Weights of a small GPT-style language model, trained from scratch on English Wikipedia: MLP 1024 GeGLU, rotary positions.
Each number is 500 + 25 x the weight over its row's rms, rounded and kept within 0 to 999. Layers, rows and columns count from 0. Numbers have three digits each. The size before them is the row's rms in percent of the matrix's.

# layer 2 attention value, 576x576, rms 0.0279, rows 149-182, columns 288-383
083:493514512510472498518560495477490507460478511500500510476517474473514493506455472478469549479516491494466529495457530484543506510473495475514513514477509475510479492506472529500496521505485507531508568522485461528489492507500474538515540475510483497480480559504546473523501493521481482481
086:539514482507462475508481514507479477512508464486489516525498502471544491519495513508487493511480498552427484543459477495474556477519515530549516522530507481500508531473506561502526451518508491462529509469485515509463446520526518521508456528514493453474540475515494484487497503527443502492
093:522460497498522500515493506495511472480505521513498497472510519543472507490519450511518464509543513471475516516485541510511516518537523475550497467465481516510508497546457478458515510491488493469497478482527490502462464469507557497475502551470461543541487488490505501536548519555521474537
092:500480499548511506482485520516508528480468499529486496489497477484519543472514489516501468500508502453476513530540515476481573492520505508509522496550448490485520480519486462466482477514506492500523487505478507494480473485505521506492526543499479560547509545549511489546527485539528498496
090:503492495530508471499561472523540525482464531532499486476496503473506516469474534504538515456470515506480483516487526482473556520509509525482524484538526498573546541487506508511481479550488503511528508480515502486484464494527488497512493507501452525539509523462501492490525525503535531492
090:521474500500513517516527508514501513499508495475501538479485485470458460510469538553501502503517509533522533486488503534482527504500536509540521513505534482499471497456516519504523536508485471548504535457513513517494502519476482530482449497538491455513497472467475475534472515466501525524
087:535483519515473525522483516533458466521547493513459524514512472518507502475514465488527495518509526490503465475465453522504508523475478512532525488476484513542501517477465549475503515516461546445522521489505500497527510499504493530529499494494518534524511519523508520440521504495529482533
094:491485479499483483495473485545508506515537487504553467545456489508515525514493463497533480515504514478544508514550492474515461507507507526504463499446532531500516500508494475432513538499518521456479483490518544500532498522502508521517480489495500506482481464530479556492511542532475515451
083:508563532487542533527496515455572526492483514530517462526508514488463503504497528473532500524482470505513524489528488491489538476495468488493477512477499533500463512490475518542490562486523450537444515515494498459493478516519494503487515505506526443511507543475464500493505486484546481490
089:549491512501482528529498547454516489562496518452495469524453490456493478502490501534524566507486514499545518471481505491518438493494502534469480483460523498536491461477488496524517519472514487517485530515531515486500474501540485496526471465499521504507517536527504493476481502466470489497
090:509497500470521459509540512486495493492486484470494461488506478497453516507527551492521552525505481550495507501488522477457511548487502492501470498516507554494462497485505498518486462523518499472491555515511500534464475541521527534549485454518496516460476465534509504494490497474446481499
097:479518499514514496441501442497510514481540517507495542452519511502524490478455513474505508472516491481522481507478502520534571517532496523490537531511455493492532509496520503544472500501519480452499471485478493436544482509499526450483473490523484521550516496510486486460475483533494502518
094:490505510458517515492497494510497493494456549468531482509492495510452500532460509531516500501503484504476517425502553485536486504515509509478470489505525516494472520540489491515480495481486487531472487532467512458486515481503484493504527476516483504470499513502513536476466516485550500503
088:524500501467543487490513481465546509476479491535484489503446515466472504479538500504494483480516490505429517502465525465502485524526472509496517475473491505487508491461513473482515499531505485499520477544496444483534488485536502497484488517504504463518531522471496469503547503516498508501
091:470489501497537516470508448499462478460456505579532485494481511487559495509480487493476506509478505477518467521517546503476515524538467493500502518509397479498520482525500487541516508547510510522528482516485523482484484498476492480467494528474517533499495481477460494501492494489490475500
090:498453471497484484473543505500492479520485473465504535471488486463550505484540489474463532465518523467460483509462509518499541515551508516536544498530555443468536504472515496494541483511512536504503462489493426502461489475546528514479519503514508503514481552517520449491510495538468548520
088:570477490462496521498497511490491460553524541528500537526533504497466453497512512469482512539477509503494500520452493506493520511471519496525540505482533467491479498493496521460530446554486488484507541496532512513502495504504539524517447527512502454503493510515475473483459518475483549553
090:511487480465492496575517482460499492496472504493497532556475518488454451483484489509501511518456507507544503471511512512479478489511494491505495503462524492502494512483506537480505499495498507561493473509473536507515466464496514512483446488522529475521494481482503539480472470465475493545
085:500492454526470510555488494511447502484551496561493486518501512490490487514510523486506491480515512483496515474497498502465465488471444512503520471503558528519485523540489485513510481539506498503505463533517501503519493478522480497512523504496501496485520446509488499504509515499441518533
084:530530530489538445475464442506504532487490507493483492565484473503538518465530439510516476479455513486473512479499503504502552500511510477491512530462496505517507503499535547535536501499526499509516460466478494488514479478496511487470503493520526506522508458528475485482512516568519504454
089:515509505468527512517555523513481514545459509511507536507511533503489474493513522502505484452524517487532512483469484500501456469507464519493486523479572470536479518438489496501523499495489554500512498504499479493492513481474496473540507520465523506481461519498494518544515485488482482488
095:522485546473510460491505503475529509494530484488475505455482493509489449471522505471482509495505513508522517492512468508517486525483499464472472508474498468462491517528536501486548531507513476468510476529512484474481497527529550487523510507516531484470522516491490492509544490516476482495
095:459475522489536515484472454523499545442477490499471526478503455501498530491462468454512497451520494486455481528528506463536553533479525466482585483503482489520519507542463490521500485520495487473580543487520512495495475476496492450509510496490476463512483479506511449498538491526488488508
092:492494509448480493487508504532527531437491492480504505493495500480475504525487527516518447485513477499470506479481482458547514474473498534498528495499581544524531522487471466462513477504504456464498472536545522501485492517456440476505479467524462506495503443489483517517485518433540470479
096:508556473479491502519481497467513514477515478525493486518518522517464515530477519503480481531468519486580504496518534526519484506482495494517511511501478486523492504548477557544497503450515485505510473533479527525503514515453517519508482462531559488447519470457501453498484505500534547542
093:513491507430529478534535455555565509459510478461481482507542484482527521496458459527528457510520499476553496479500496526535483469529498518482490503499475475479540531442529499517485506502478526487516511479527482494494485461519499484485495479492514494500465469491487501488454495493475506487
090:474489517507487470464501465549517506499446468464498464479461495473549483482455524485531513474507516532490445478519437524493508478512541542534523484524506481477525533519544487533540512524530490492498519437455474516552490490497502490546494493514519458460495498532516504502497473503498507488
093:444525519469516483469498523468509482485415515522506516479498485514521513531490500466487547531449497494509500496484562490492548506472487466531528547504472509487489506505486506564525555504519474527515530519470455489501468484456470496478476501519470509495481474510519448495554519497535511464
085:536491485534434493499489544509471486514556484533511507515485512489505458516520520493507488445480500465474506484470467511512441455499485484496526480518515510458504517510515502500505501468508495518485507515533510528495548505483510500517513538527478494522526487463516521505491461466535510522
090:502530486465530514504506513447490502445445500515511494511501519477399511537530541490529484542520458515467524486471532503486535533467490507501515498510522478522451493488484495522492518478480502554545523502525502462446501523475501521489478465538471486493505442497481465488476470500522491500
086:479510492502499500492535492477491488468471473507488512488501515457494455511529518534507490514500461485421479460478494486505481492436511542500499461515536499507477515518501524476494491517478518476497518535545442525521516533540544489539515506492497517501491509463485528473511481448502464477
090:501505494499450482497502503484424468469547480555467516520466464502467558477513541526507499488533496520497508489479499465524472514436433499521484475483510526454489506540489509496468503526502492493482516504466542525520532507510471527531481505515479511469529492505496492491506499499516509506
087:505495497517513500493493518504517483476508502498499542444526486495494513477510507472489483492513496564474534503476492529494496492489504467526514501534473514463555488536500491502491516509504465484509506489524518496503497513502488478531437477516493511470506455486525472515538459534483524496
085:462536503502484490503551513552498498525462463468522480475488505465511510467489483490512519514500532507507517506487485485524487524472498501507502464533508511473497521481521523515499444528506506497471454495483484488498481489511492466530488448540526504478492486521476447483482539453495528484
# layer 2 attention output (transposed), 576x576, rms 0.0273, rows 149-182, columns 288-383
084:553536522500508495517520517494465484476504525519477480536501463483539496515482547487472521490529494496477525500520474480499478466483516518509574473533517497494494465483456473462510459492495510498517507504511507470506515481548535494503517468508497494501500540489498503505506493445529505465
090:487537499500495478486514515484531527519478547484544511494462471497513517487489455447480475487508495460518517550491528495495490535498478515477488474534507475529495506514537485506472491516513504529518521472485485483530491489495530505484518466481505501462489512492535491448485482450526483468
094:537542474486498460483481503484449510502496473512532480519478493503464485531509520504544494508477505506488525482463447500495479454514506505522464461499512467519491511508453506519443509517479537505495500512522522496481453496508499544541519514516496512512555510513477450495504507527444509492
091:529495511512486541485487440525501509512522519476537493513480514516471495524492486535541512489498485554527537532496489500469439441516474496471430488493477511541491475477485491483501493523519512486476513479527505520473499536495475457503508506515513516521519495469452497514495470556476501524
092:527513533462485505517460503487487535507515458524479499558528487480499492472461499472539470517530521521494489504511557537540491499496509481515430492492510522510506467484518505495485531522509498536489520479486540491547492483523514496489471479503471489502492464489489469493468516508521533520
094:482502461498517493503538494493475494500510453491487513449525452506516518469524494497515488484526490490519507556531485502496501493491468484510559493533520465494478472517504534491484506486486493459551454485476478449522550466509508504467484447509501487446462524497494512450470544539489477528
087:513552533525460491503505519517520509527494518500509504528498484498522533525484558503538504502438480500463517478491479503513466510509568522460567471531475495498537502537447481477478483542461508464459517503510526525473532509472523484491532459480498506500490501474529504485529505479504471514
093:495538491489563475475492473517536557489493501515489482483509487492504516507481501483460531526483498553505497485489507459492528474540529494517459524497495511530541509499509513550468539431487494492494503513505453466494478471504491509491511500512480527495517495534511414534509559525478487463
086:522526493501539480477496497475486480488529532517499470532515472504481495495460504473492506514503519474499478516487527472500503498506486463547380488462469504497542517488540496539510509449506475540520516515505543512512480493516525528465481514472459510513489480452511477498506507496472577492
092:505482516440524508498498526504509512496488490503506468482495512493523537451503498495473496571494475452508469510522507503517543542487490504549499472487487529484543482449560495521468531481466471507475472551485492486510523490536525486503502518485507539479480514499494501505481516476497585486
088:497534487499491435471513491491518529515522512504496472488535500515459523455513500528466479526528459468523484532501487513486533497461472500516497509513494556529501489511550510525509491490547499478519511460493437518535513484538460535496496518493493514497500527487503499479450481475543503519
098:501489567505517500545512492505500467477501474499471563528493478486493493457494495449497513468536507512508480510484482509489517544489501490492423530494505487491482475485523507506514488558496484534524520475497500465528489499502503529505492445507520502459480491524520528504509440494526501476
094:512471503513509488491535500505514477496488488533462464466528513498493511476489497535513550521486485495541495462514471465490515503455531539516516516500486500493490487497500524483560535468545475502514470504502481514529531502522524459508468498501499505510486505514496498523518540490504492531
090:520529502510535472464459488526520459518521476534511528510529511520525508513548529525487495486492522473481506527493501494511494554466512482548459478523523478466481463523515488502506485491497536504485514517471505497456533522528457524515481487516510519467486493468475512490485533483471566477
090:461464509506468521516472499471512475500520477493516501521469502483531505481455528488518490487508499529513551481496523498478479509493452536497543527506511526488458469481455534500501544538493488452486506541471525469487513452475460465504518551529481520519502508506496485524526486476526512496
092:552515529516490486530463504510512501482540460508485535473512476529493475465499508487511450532491499501485533516549494500476469524444520487507548500507524505492449491501520515494497483507518560490490489459506498461503500510498491494484451484520517492435493503517491490467494457480543449490
091:489457473512513514467493508505482519510465481480507485513499475482536500540495502514502447479493465483467532509487517496516511491492482486497529480532489502502497539501482523456530522529486498459558512498502514529487524509508523539493530433533533499492509553476484569507498509462507490485
090:471486534488522489530517488478509532486505503504435484472508481487457506452479495489490506475549494481561461467531509499481533488499474503508481491491502517505524486505564511544501545494511465485547475487463539447544487478535470541487502509488517472462497510475494510515527531488550474469
086:529534497523498501510512516536500498491529506510473533508527487543546496475504535494513517509506469493501502459523518473533491502523539471512541493537505481545502469537540526500501506493506512538481508505488496507481484506476492536512492532523501493511495533508548493471485509454507488537
089:472516482517501492485489494487513490468496542502516471516448456493479523515481424469460527565528537511545496501506485513458539523527489472494418501511507521508514493505505479503495527500560464519488506501479511515502444439502507498491511532464479522462485491507506425500496512513461512495
091:497516510492518510523507495506472504518511508510444503501521472538533477522527520529501540540520510501508463457546501445551483465476520506516564477510525519501512473525480488472499519498484501462506485529547513484477510519522483487499499496512497543503457539487483509444508480507496531507
094:496498515466508471497529546515473474548489519544497533537484515469514492510516501499489511497502499462483506513527507512532503536506475467568441504486511499504527512535511494526500472467483474493516520438514530498494441488483498494493474545486471532472477464487492497472540471500514526524
099:544528510481515488527493539477460502508497485494470550598513500490542469530536475506529485478535524539518545535480489536488514492507479518479501495480515491561498466458472506497498519553513540518490510446509506499529478484515509508510528461525487536497496534468497487452477476522482505502
093:517525486482530478495501545481474499493534500533484488514492516457479461496454506449513471481528510514499428531475533483513504493496500498497515529467499545517514522482442551568473477476507540537507489471479507511522506500506526493537478537487501499509511506494545486520483528474492511523
095:489450472522512489498556523464493485464492516518496489439520492462553503489547528550515522481512509511515511457504490481465517504461488523476558504483488453459479492508519491488545533452477473476524447501481497527480544502492509477525529450540516540525517536522508525529502504491489455514
095:492487496470497493534488535499519516545495467509482515529501548506485462486490497519504516543500464526538489481514422485509490485460531478507486520477492536502489531489536516530459505494514506488539492514526475473505476506481523467502466474573502491503478521535511487490506488515507518542
091:522557504503541505496526553466476489491519480515463524538509511519511476486503496455510518550523529477481518502550533525491507510501493487440491513506506498533477490486516465547480495490527522528516494461511511458549485497490507517513506499502508507540497511534503534450484483511506486511
093:518511484530500496497520507436467478492511530486509477516514495494527535481509536491502497492533536519492539531481518507470530509500502504471553546505473504490485462508505527456512528523501480483569475481514507497464543479550513514546546476484504503464502531519531501499452508506504525473
086:460463474509485504470485472506513470501490492500509506498509503514480482521492476507520521491474515482454459515475488508525497486532456470472516489493480484505479489505470495503499457521478528487492518515482524478504477533465499528493511518482492477535532519477492493553512521529494461530
091:493509481522518481483495524511515507473506501530489488475515484501522503493532479519477460476551439450558493541498522526489495497448509508492506525525489502478504475517494518532530508485469475521530470465438513541501485481541495513485476510469511523474496528496485496483494531485481492478
090:504484502526455559482467501540548455503514476513478539474469517496504461500519516522472500477508482459475500457490473506532469519459522552529541502521518500475510464525502509495519461511488510477501493506498530519502496533479514537477479550517515515548531518518496526480526504485548493518
092:509501511469508432498490519517500525518511525483473472493532539510510498510541505491443472515522488502471492521527521525500548519500558537478500474493491470539501525529550524550496482463505508531506469510452517477489494494527493531502524523540524530524471503503555488510539491457487549416
089:499453481491474527516499500507491472515529469509481474487485499535491527487536468514534473503525495511483489550513449530494484497517477524450500506479476470496494503492521526525509454540426518497542469492497522475510509509468509540517517491512480473490512503504488533490509464475512476488
085:470504502508480474519514526475543491470480503524492488489511484496484494458477483515500501539506475504507501487548497491494530513480491525463568511517510476498504514529509497502493502486555525488482450465515472512519468484487523454469487524457508482503501465537542479517470462514526467511